config = dict(
    n_head=8,
    activation='squared_relu',
    bias='none',
    batch_tokens=[8192, 16384, 24576],
    steps=17226,
)
Each number is 128 + 24 x the weight over the matrix's rms, rounded and kept within 0 to 255. Layers, rows and columns count from 0. Numbers have three digits each.

# layer 6 MLP down (transposed), 768x128, rms 0.274, rows 248-273, columns 0-127
118111102114159157114132114174138109097145101118104106123118124134159158113104090153121123136133138162145123140102088095112126113155141145097113128089166118168109127161146166154155142107103111180141127110112076151079153056115128094087145133104166092103133114131108184115136120169134145105153127125114104144133092182138151100121150100091132169128165120124103150106112124129164092136141
106126110123138132163158120108110155119146106122098163126084139110091152132106103095153092121114102109142105147121083139108153151120102128155129136150149154123148095139147120147172167127105146142120130128137138102130164152147092123095136148125164137104105131164162158140105071145103169113159113087162133110154137103159087195113187153113128154108129146087100156131125121144082123117109
127143115153145130095116123153109145090130137167134150144147144153132122140098152162142068166103093137151088125146129091158110095134113147152179148116130135131134088161152143102162134136105146123145122130111109138112133153097091105129149115176128120140128087144111121103120144123127124155130153125112107150105128125070114177156132120129192109104118118118152136139104127084140121135118
120194124128144126151132139156119112111094106131129125137161105093148095136139157136122124131143107098129077092098139137129158129113108102152128131103168081082148124131149129098111121116144179158125160140094118139110120156116119066130171138131140103141137115133133132160073134097146141125143165160109097119113141145092118172143128152158121117126096179149140110149118116116125154139124
138121119133097115145087159120129115150090170088124127124105135148120127163126125149133119156150110128203119160102146120149142119174109161136120095121150099105089120101112135134163115184132118128093142091134106178094153136134143122104115176154129110114084139107141120149072130094152137125161106105108143129148146128125114094146093100150102083146151103106150164098162151138102138169141
122091168177123135127103125130162132155142140153193100109188120139106131082126165131150123119125145154141145154136078108111131121113137134144133104138149129074106128166154102080110123111109108152108097122184110170129173100159123149104144072143141108108095167130114113079137143137130113136125087092145117137168113132120185105131128132104101148112110138118137173085134157134087149105111
142165137108081133132125113121108110114117125122152152139112132116118159086126155126162140177111144145104123175129126088121097132136097128106123155093139118151124111144119069107114103129120153133142113155159131113145130105174130143076151101131150097102126140130106176118141117158141119087121142114166116115127151142166173144140136165081100146093110143149118124164122128099123095101146
101119151146133115190096173122120118141110123142124138175115139123118117127105142142174151092126117145118107124145152097091135146117123085139112124101123155141146145155157107109149122133111129122163127121121149177140111122120118163126085171100135106137133115096169085161110133104155141080135130096147121127145095147194119108163045141157102123113121136139109131094148164137100122085141
148138136139132130201142073151110208104118123152096121159146120121110154080078125154148150145093117146117143134118148174134153081158137113133144131133115109139128131157110098087106124085045094163131077116184132131108150127139137124108167131139137155105115139135109141150112039117101154097167133073127141089129122127144097131133118142151103139132159181111135114146138111095116143129117
129127129129126131135127134126132119126126127132127126126126130128126133129125124126122127136127132132133130126123126130126125133129128123128121131128129124129128124124130128128127132129126128125131128128132125124132125129127130128126131130121124120127130134132130131123127124130128132132134125127130140128129126124129127134128129125134126129130128123128127124127129123133138124120127
136121160122163149132119133134170127172120116099149113147141159125114123155106102114149098123164131112110110138155121156163138129090178163125140132104153097134137135139120134108130099119109120090099092133168138151121140132091124124121112099155119182144087120124093127169158141177132134123145151118126106135126118099117151114153138044115132064114126078130147138136095175126110142128107
117128124126116106148105125120127173138132122148164122137165156101122128123101126088141128117165148164105158145144117138109151125136104100121131132108094092100124134123144112142145107128097158133115133101176088174136169093118066142131130145137118114150103142121139075159105125133119124138139130152187130133104158174092139104110125130132088138110112121094156174124134137131112105141160
135147114173135160106136131148134133118156132092086168166154100154147117089166093152137155117119163050133117114075161134138133149156108110117113132111165119129103111118122178136104149140129121114144104165117120135118123103126152127131137158130142091118102158143082136126143153133136164111156108141146146123129151126141083122129139129094121117139109089097120077145145075139127155128094
154148112138112101144131137132140080131147150134105205118136146133105171115095122131109137116113150141131182151150130109109128101138084121156129158113110112087110133075111108128165139103148154154141136167128120117142165121201079139102151178118152114162107135129126091101123083133151142167109148124114093101130131146126106132148164099089093072077124153174117143115125130132139103109113
130140129151105101140104125099126089164134125139127136132127104151114167130120147055090117163131147123127141085109112196135149110149122140154137113128138172158105141120091153143128113098121106118132093175123108143119131123134112157107155078148133134138135126136151144104117116134126124134090148109162132130131143146105122160116151115115173141146111147114100134171134114099100145130082
118127151139089097155140137094085181136074145155124104126141162176132140128134123143128157096133103128134107136127103135142117161152170120145136161093190141115109148099120150090116137111112133136133121115108107124119183122135137187189179100148135119106105099123088115134144112141111140135150117168081137164136108094125118125151175141096141141066104130119104117163123095143131101132171
145128117091142101163128129147135143112146134169137139112118120148152136145134100118120098127171176120109061144112139115150088151174149114122115178156076127110104123128134137161131096139117126120136121111162139123108094142112157146133148149131145135141131134158127158084105136147143131173097143104089145173075143111141133092114118118124092129172119143080092180067171082157109096125135
122133130122133128130128131129122127122126123121127126123129122120136130125130124124124132124128128128128127129131129125128123130126125126126132132129123132130124124123129135129131132129131135124127132124122131132126126128120131128126130131129123131129132140130126131128133125130131131128122128123127135132122130138123127123126120129125131128123126131126135130132129134132130129132128
099104105128113132108155181157140116131127130109148095129104151125137150087127161091124145162138126165155108093118121121123137128175172140127122125122154133138124106112085081166142132087132136114145108150108110121166107109149114140087138148168154075125117156121090165103097118129147155125148105095142115117153136175141119162142140093088172177094135098115139131125149119106106077117150
112115132137095090125177152156099119123199102138106075117098105113120129126146109140114144144110136112124133154158136123127135163142123155157082172145154123166116148115126112129114124149105171151130107137097110056148154164135137135159134089141137140086128104091158140176125101152155147153100147118113110139073115156161150164151117124116117093102130115179137109085145129128076160125121
074139108171097094148134133154108132124157130124158178146167104136133108112111135147189123105123106107119173158114110121106135093093148145135098106119161127110146136092129138129097120139113067131154126110084077122125134127135131146149128149176099138105093136152115112135147130127100174123137169112138122116145133131152188125134110201154160137155120129097100140136110083134118123124113
096150143132122142127131127097166133156171132147160120110114143124117113107077126147136117111110120117105120136103152141131165121122124127152154107114144103120113138152106121122155157115122148169057088137128111144089140103109193156187153127128171072105157191135105171163116115139140142097165091146117121112123112112087141099079112144144092118131117119139129114143109152095160106111131
125130150164105125151123177157096131102174093126172134131119127131131117127119118154151134173141128108108078132121135140097111109122109105138097152140116074129139143140128139109097096123041130164174141124103133144141197121108167101130119113172153130103133084144078124139139157089144141131148127119110120096098097182110155130102134115142117155135181139180128104118153135109103101145160
167156131099154137148148148134111129160122107118144109133189114097100123134132143089116094105126201168115126131145112126133144125124100127171176180081126149112142094092175118059138114145117109100136117123127132139166119115112173110131111166113118114092135134110109114146108149140166097096104131115134133146108159132116135127116122106124150119088123170127188097111130106137141178117138
146117129130129153122147132130172106168165101171188124114141137053182145097128068125107139143132149105135139162136092072103123103167115116115160159080160117084133121154135137126108158087109120098097118089166148142121128115167173123152141111150154067085129177129164144167117131155158123087124122094143157145135141141145142152115126108154144096123113118150085097117132107106112108147113
139165088150125127127112129121141092099157121102139082100161118177162148117138094116111172091097139113146073190156139100175168136085088102160147145147154117128110168115117128114149134161131098146156122120152122136136178153096120096138166109140125118149147119149107129126113100102138143119131088108129120159093120119110128135132130119125108100179110108115123116132167100177137138134110
# layer 6 MLP up, 768x128, rms 0.573, rows 249-273, columns 0-127
084088076106137132132124103083117172127137131122100127111168144095142142127118093098143150126077139104136129079147076121104143140167108138130133097186157138108189102101129146123127148108121094151121141147147085129146127131163121129147173118081121144134127118127117161141166124114144133145157152069117118155169094151118106170120150133117147143155180115135071105132113140100093090103106
151152141109137134127129127136119111165156147139116123184150131117099131133137130148080103161118098147089097099128136163060124148134093136136112150118155127158153130126124079103135129134137117111149170100142093140104145112080142119120128158111131159134103118111113122172144136121143139126161091145115128142136115182156114144150133134097114127166139173108123173121090142135141104122121
137123161095115119125143132150128118138118145156148133147141162152115139153137085149155157120143115080123149139123102145135116161131157120087152093164131101122115167117152088160117113122120094114119107104115104139119103108093117133169140097102161121142115209141104095093117086117142147125072159146128162109130082095086136107150133110146128159162114130153127138092168138123131137124100
139092117130141104091128095147136144136140141124135143103077141067166147182169116145115158137042097177165117114136175157125112130123119138135098093104110124099102084138128154121142154119133129128136121124083123164114142150131107122132207154101187139082110154144122158077118094102108096082109116140154084134111148120160108142141127118143158134129112142132089112142145135105125134150114
162158113163125157115133125095153105143125140070120139130150153156178136106144116145125095092123120138140156168122153081146106087158151176217100107128124139143154165130137149142123105155108145120110117159136107108133111127153128162164078071096136114124167171118138106157146136151138103097071132108150104146157113100118108098175115138108112102148090102112138112146096150133133150113112
111112129116126163131145130128129106156092086140086152133097140108111115140151148112139113139110158126138142100102148119136105148122113130151100143086144118113119160156136081069112101116134149126114120136127146074134090128126125170112165096155137148134107103134116157152126122145147127108113110131128137094164113064162118163118122154114108123104124117117090131132166134114152181128131
099129099114123114133137096105155130127114083085096117150164149142154101147125125179161121119148113130167097112109140133156149134155151083113157140154176164103059121113103140134097126142140121133162123124123144163112131099099148101133114127154153153151159119083131143131165148152087133129141134151175116142111129139134107132082099101093134107178137159160106130135102143106163135147160
134147158168159141124130119137154162134122123162113112163088149077114155064130107178192133107131091139113204090108100169126159113147126135124113133159081114138149138104126144139134104132071113131132104080077147137133149109122131107188155176150127137139114153140120128159094101105122170109200130120112121148098128077163092123078116154157116104112147151118111135141096136115163172098165
129128124126130132133128123128131128127125130130130125130126129128132126132130129129128126126127128134127127125129130131132127131127129128131128127127124130132127131131128133126130128128130127127130131129126128129124128127128130130129128129127130131127130128126128129128129130129128127133129129126127124123125129122127128126129122129128121127128134127124129133130126129124125129130121
154102140093128114142140141128075171169142113127121099109105140099129106097153134116104138133092124092131167107132147109099105113134104139103152117142107117132129135127132135171096123142120132109140158127136118135140116133108124126155152159115113127125104176172137136120135112113096118108096111121120157116150097171121161122145118158133095076155153132149154118161186107154108100181121
165122095130174146140131120152156113144124093079113133125160144134094149120137099105167163136122112185151079130133087152137162151134105116144122115130164140157187133137159161082141086110087133123103138100109145176137100137133132107146104124132126154124144138115177132152137152129111125111092151126125132158134119094148134105124103112113137144112129146125132092116076125163154138112146
160164114139102156127124142108150147102118152146121191102133156124100135162130110132099121124132163130129107141134137110179117087117139070091153162117108152143144136122134115147125084092122115119123127117151117112080178105097119132177108148112130138116150141162167122141098143123098118123110128114118097125083106162136106102126107135143104115130091138162147104101129092119181145144100
156120099154142124143126108158115091111171124099096171106187151121076144128133095115119160166120160156133109162160124137101159097132098155135178109129121130120150101082152117117108146107130123115147166121110104112177104139149113130132115166130166144149120141181139100126115103134116122127103154152108126089115113103128111130131108135111122114177104120146093083116136131148141108108132
139171137099092105123137172122096121161169174138099161164155136135111151146153133112106094160103098088159153139111134155119140068095128146154094166120114142126109142127090123096089136154115127136128170158111154121162134154089087149122126112190126122134147138103157140161119158111091137130118124094122144116125108131143136132094125122165147127127128154085124161150155116093128130126139
129091113132108144145128140106135144146102168180119110147117169126097139138136125166101126129155087115162102116172152109130115142126172109144156120168107120158104140073123098081107171119137151136096141171111095127183198150180135167129154049132120116125152108149109115149120110125130158149118159124104113130136077107130122133155185118128122153097107123109130104164121196132088104140160
154102112110128124175125087141123151115130137129121124116099102103155144101136097142151085163120148179111144166111094110126069091135142107113112186136112149135128145105184115135131114129148098126171136161138128128128136157126122152106146124124141139121151149170131143160086143131126100150119149091104126149084142128127114119150149149124102120187104136145124150095151125185125101112140
130127121130130132128130127129129132126128132129131128127132133124132128130128130129130128127129127130131131126127131125130127124125125130126126127125128129132131124129126127127124121130129125133127131129126130127130124129127129132127127128125130128131130127129127131127126132129131129136129131131131130130129127124132126129132126126130128130124133122125130125118124125129130128128125
116119121109100094138106154149121148127152119128120130158119166111163159143136114128129124153096143128135099125103079135156156107115141151113145100114135154136138125114089077158159108144139117138115128149089161112147098131100116126157105176177118059139123125130132195122112154136133156119139084094133118109127135137081111124188162148133114170120117148100125146136128085084141095121105
101106125086160142109117129134134156101179131146085152127165122107139157162127134146131131142102128127156073134115114133150125131187164142115129148157106153120156194164134155119177097108138142102121064165116095080114126145127142158160159083113135131119142149189123168118124142143143147095070105123089129144117107155132128144167128130120101095119144130117117146113136164105157139135135
168166092151116151152069149126130156173113153126109177096153096146127142130109097136173132101139131128130143134092135082126115139126127144147118112132120156116082117119137095145094166158167092080128097143116078149141085111098132101122118131131134121123159092123119107139124125140157187138086142144120166090138100119151165101132131150095121137136122083113100105128132145144103107109134
122131134142152149107115117148105148113206160104112135136120109125097112143141131128125106112127130058172140122085166118157166129113137139111133114126148102113161125146129149127120132117172122175065097138138161117117086137133164189144157132124164115122169147140105122175118113154149124132128105123108171104132126148130107123127122110142133115132112106170090086115125174079111116088138
144151178130128104098111092154115149093179158161123126129146140120182092109138110130161137158154160121097148115111120130128077118091097130141154128138164175125092132135103145077133146067109141125144128134129166135117137178148131141162142130093169115086144103121092155135136138134151150068119139137144104134124166141144135103141101111097197138135133150140105132138122088106099141135116
126108140118117098166192137125136050132160101106105159136162131116133138106138153122114151094087149150101144149142126120076140119125101144130175120080117155110146117113139136060118101160102157126139154119122116105120122128125119089120151111145107108170147117115115128117119146129189154086160129124129112157159128117119085152101132095143124136136140132151166140096085130153158150129154
133122128134137161102172108120146143080150134119131126084167154085176083110123100181118113167099151117098107136091146102127162129129094146145111125077151138104143159123161149104069114143128094065062152075189132162105164095131152120101163130152128094129118152135130124183141106164161152139129122134096122130136150152126169122121074125137119094149137101141142077169095119129104110138077
124123075126136143152123102164119168094138143122086131151169141098082116135164078141142121130145139105148125176103138097150126077132102098110125148159143123153154157131144103096122133172131095122121129137123111119127190155127100095112176152124093142129147148144122153176127106154146141120136118094089133118107097149142092105125140138127127087163129151133149124092174135113116096096098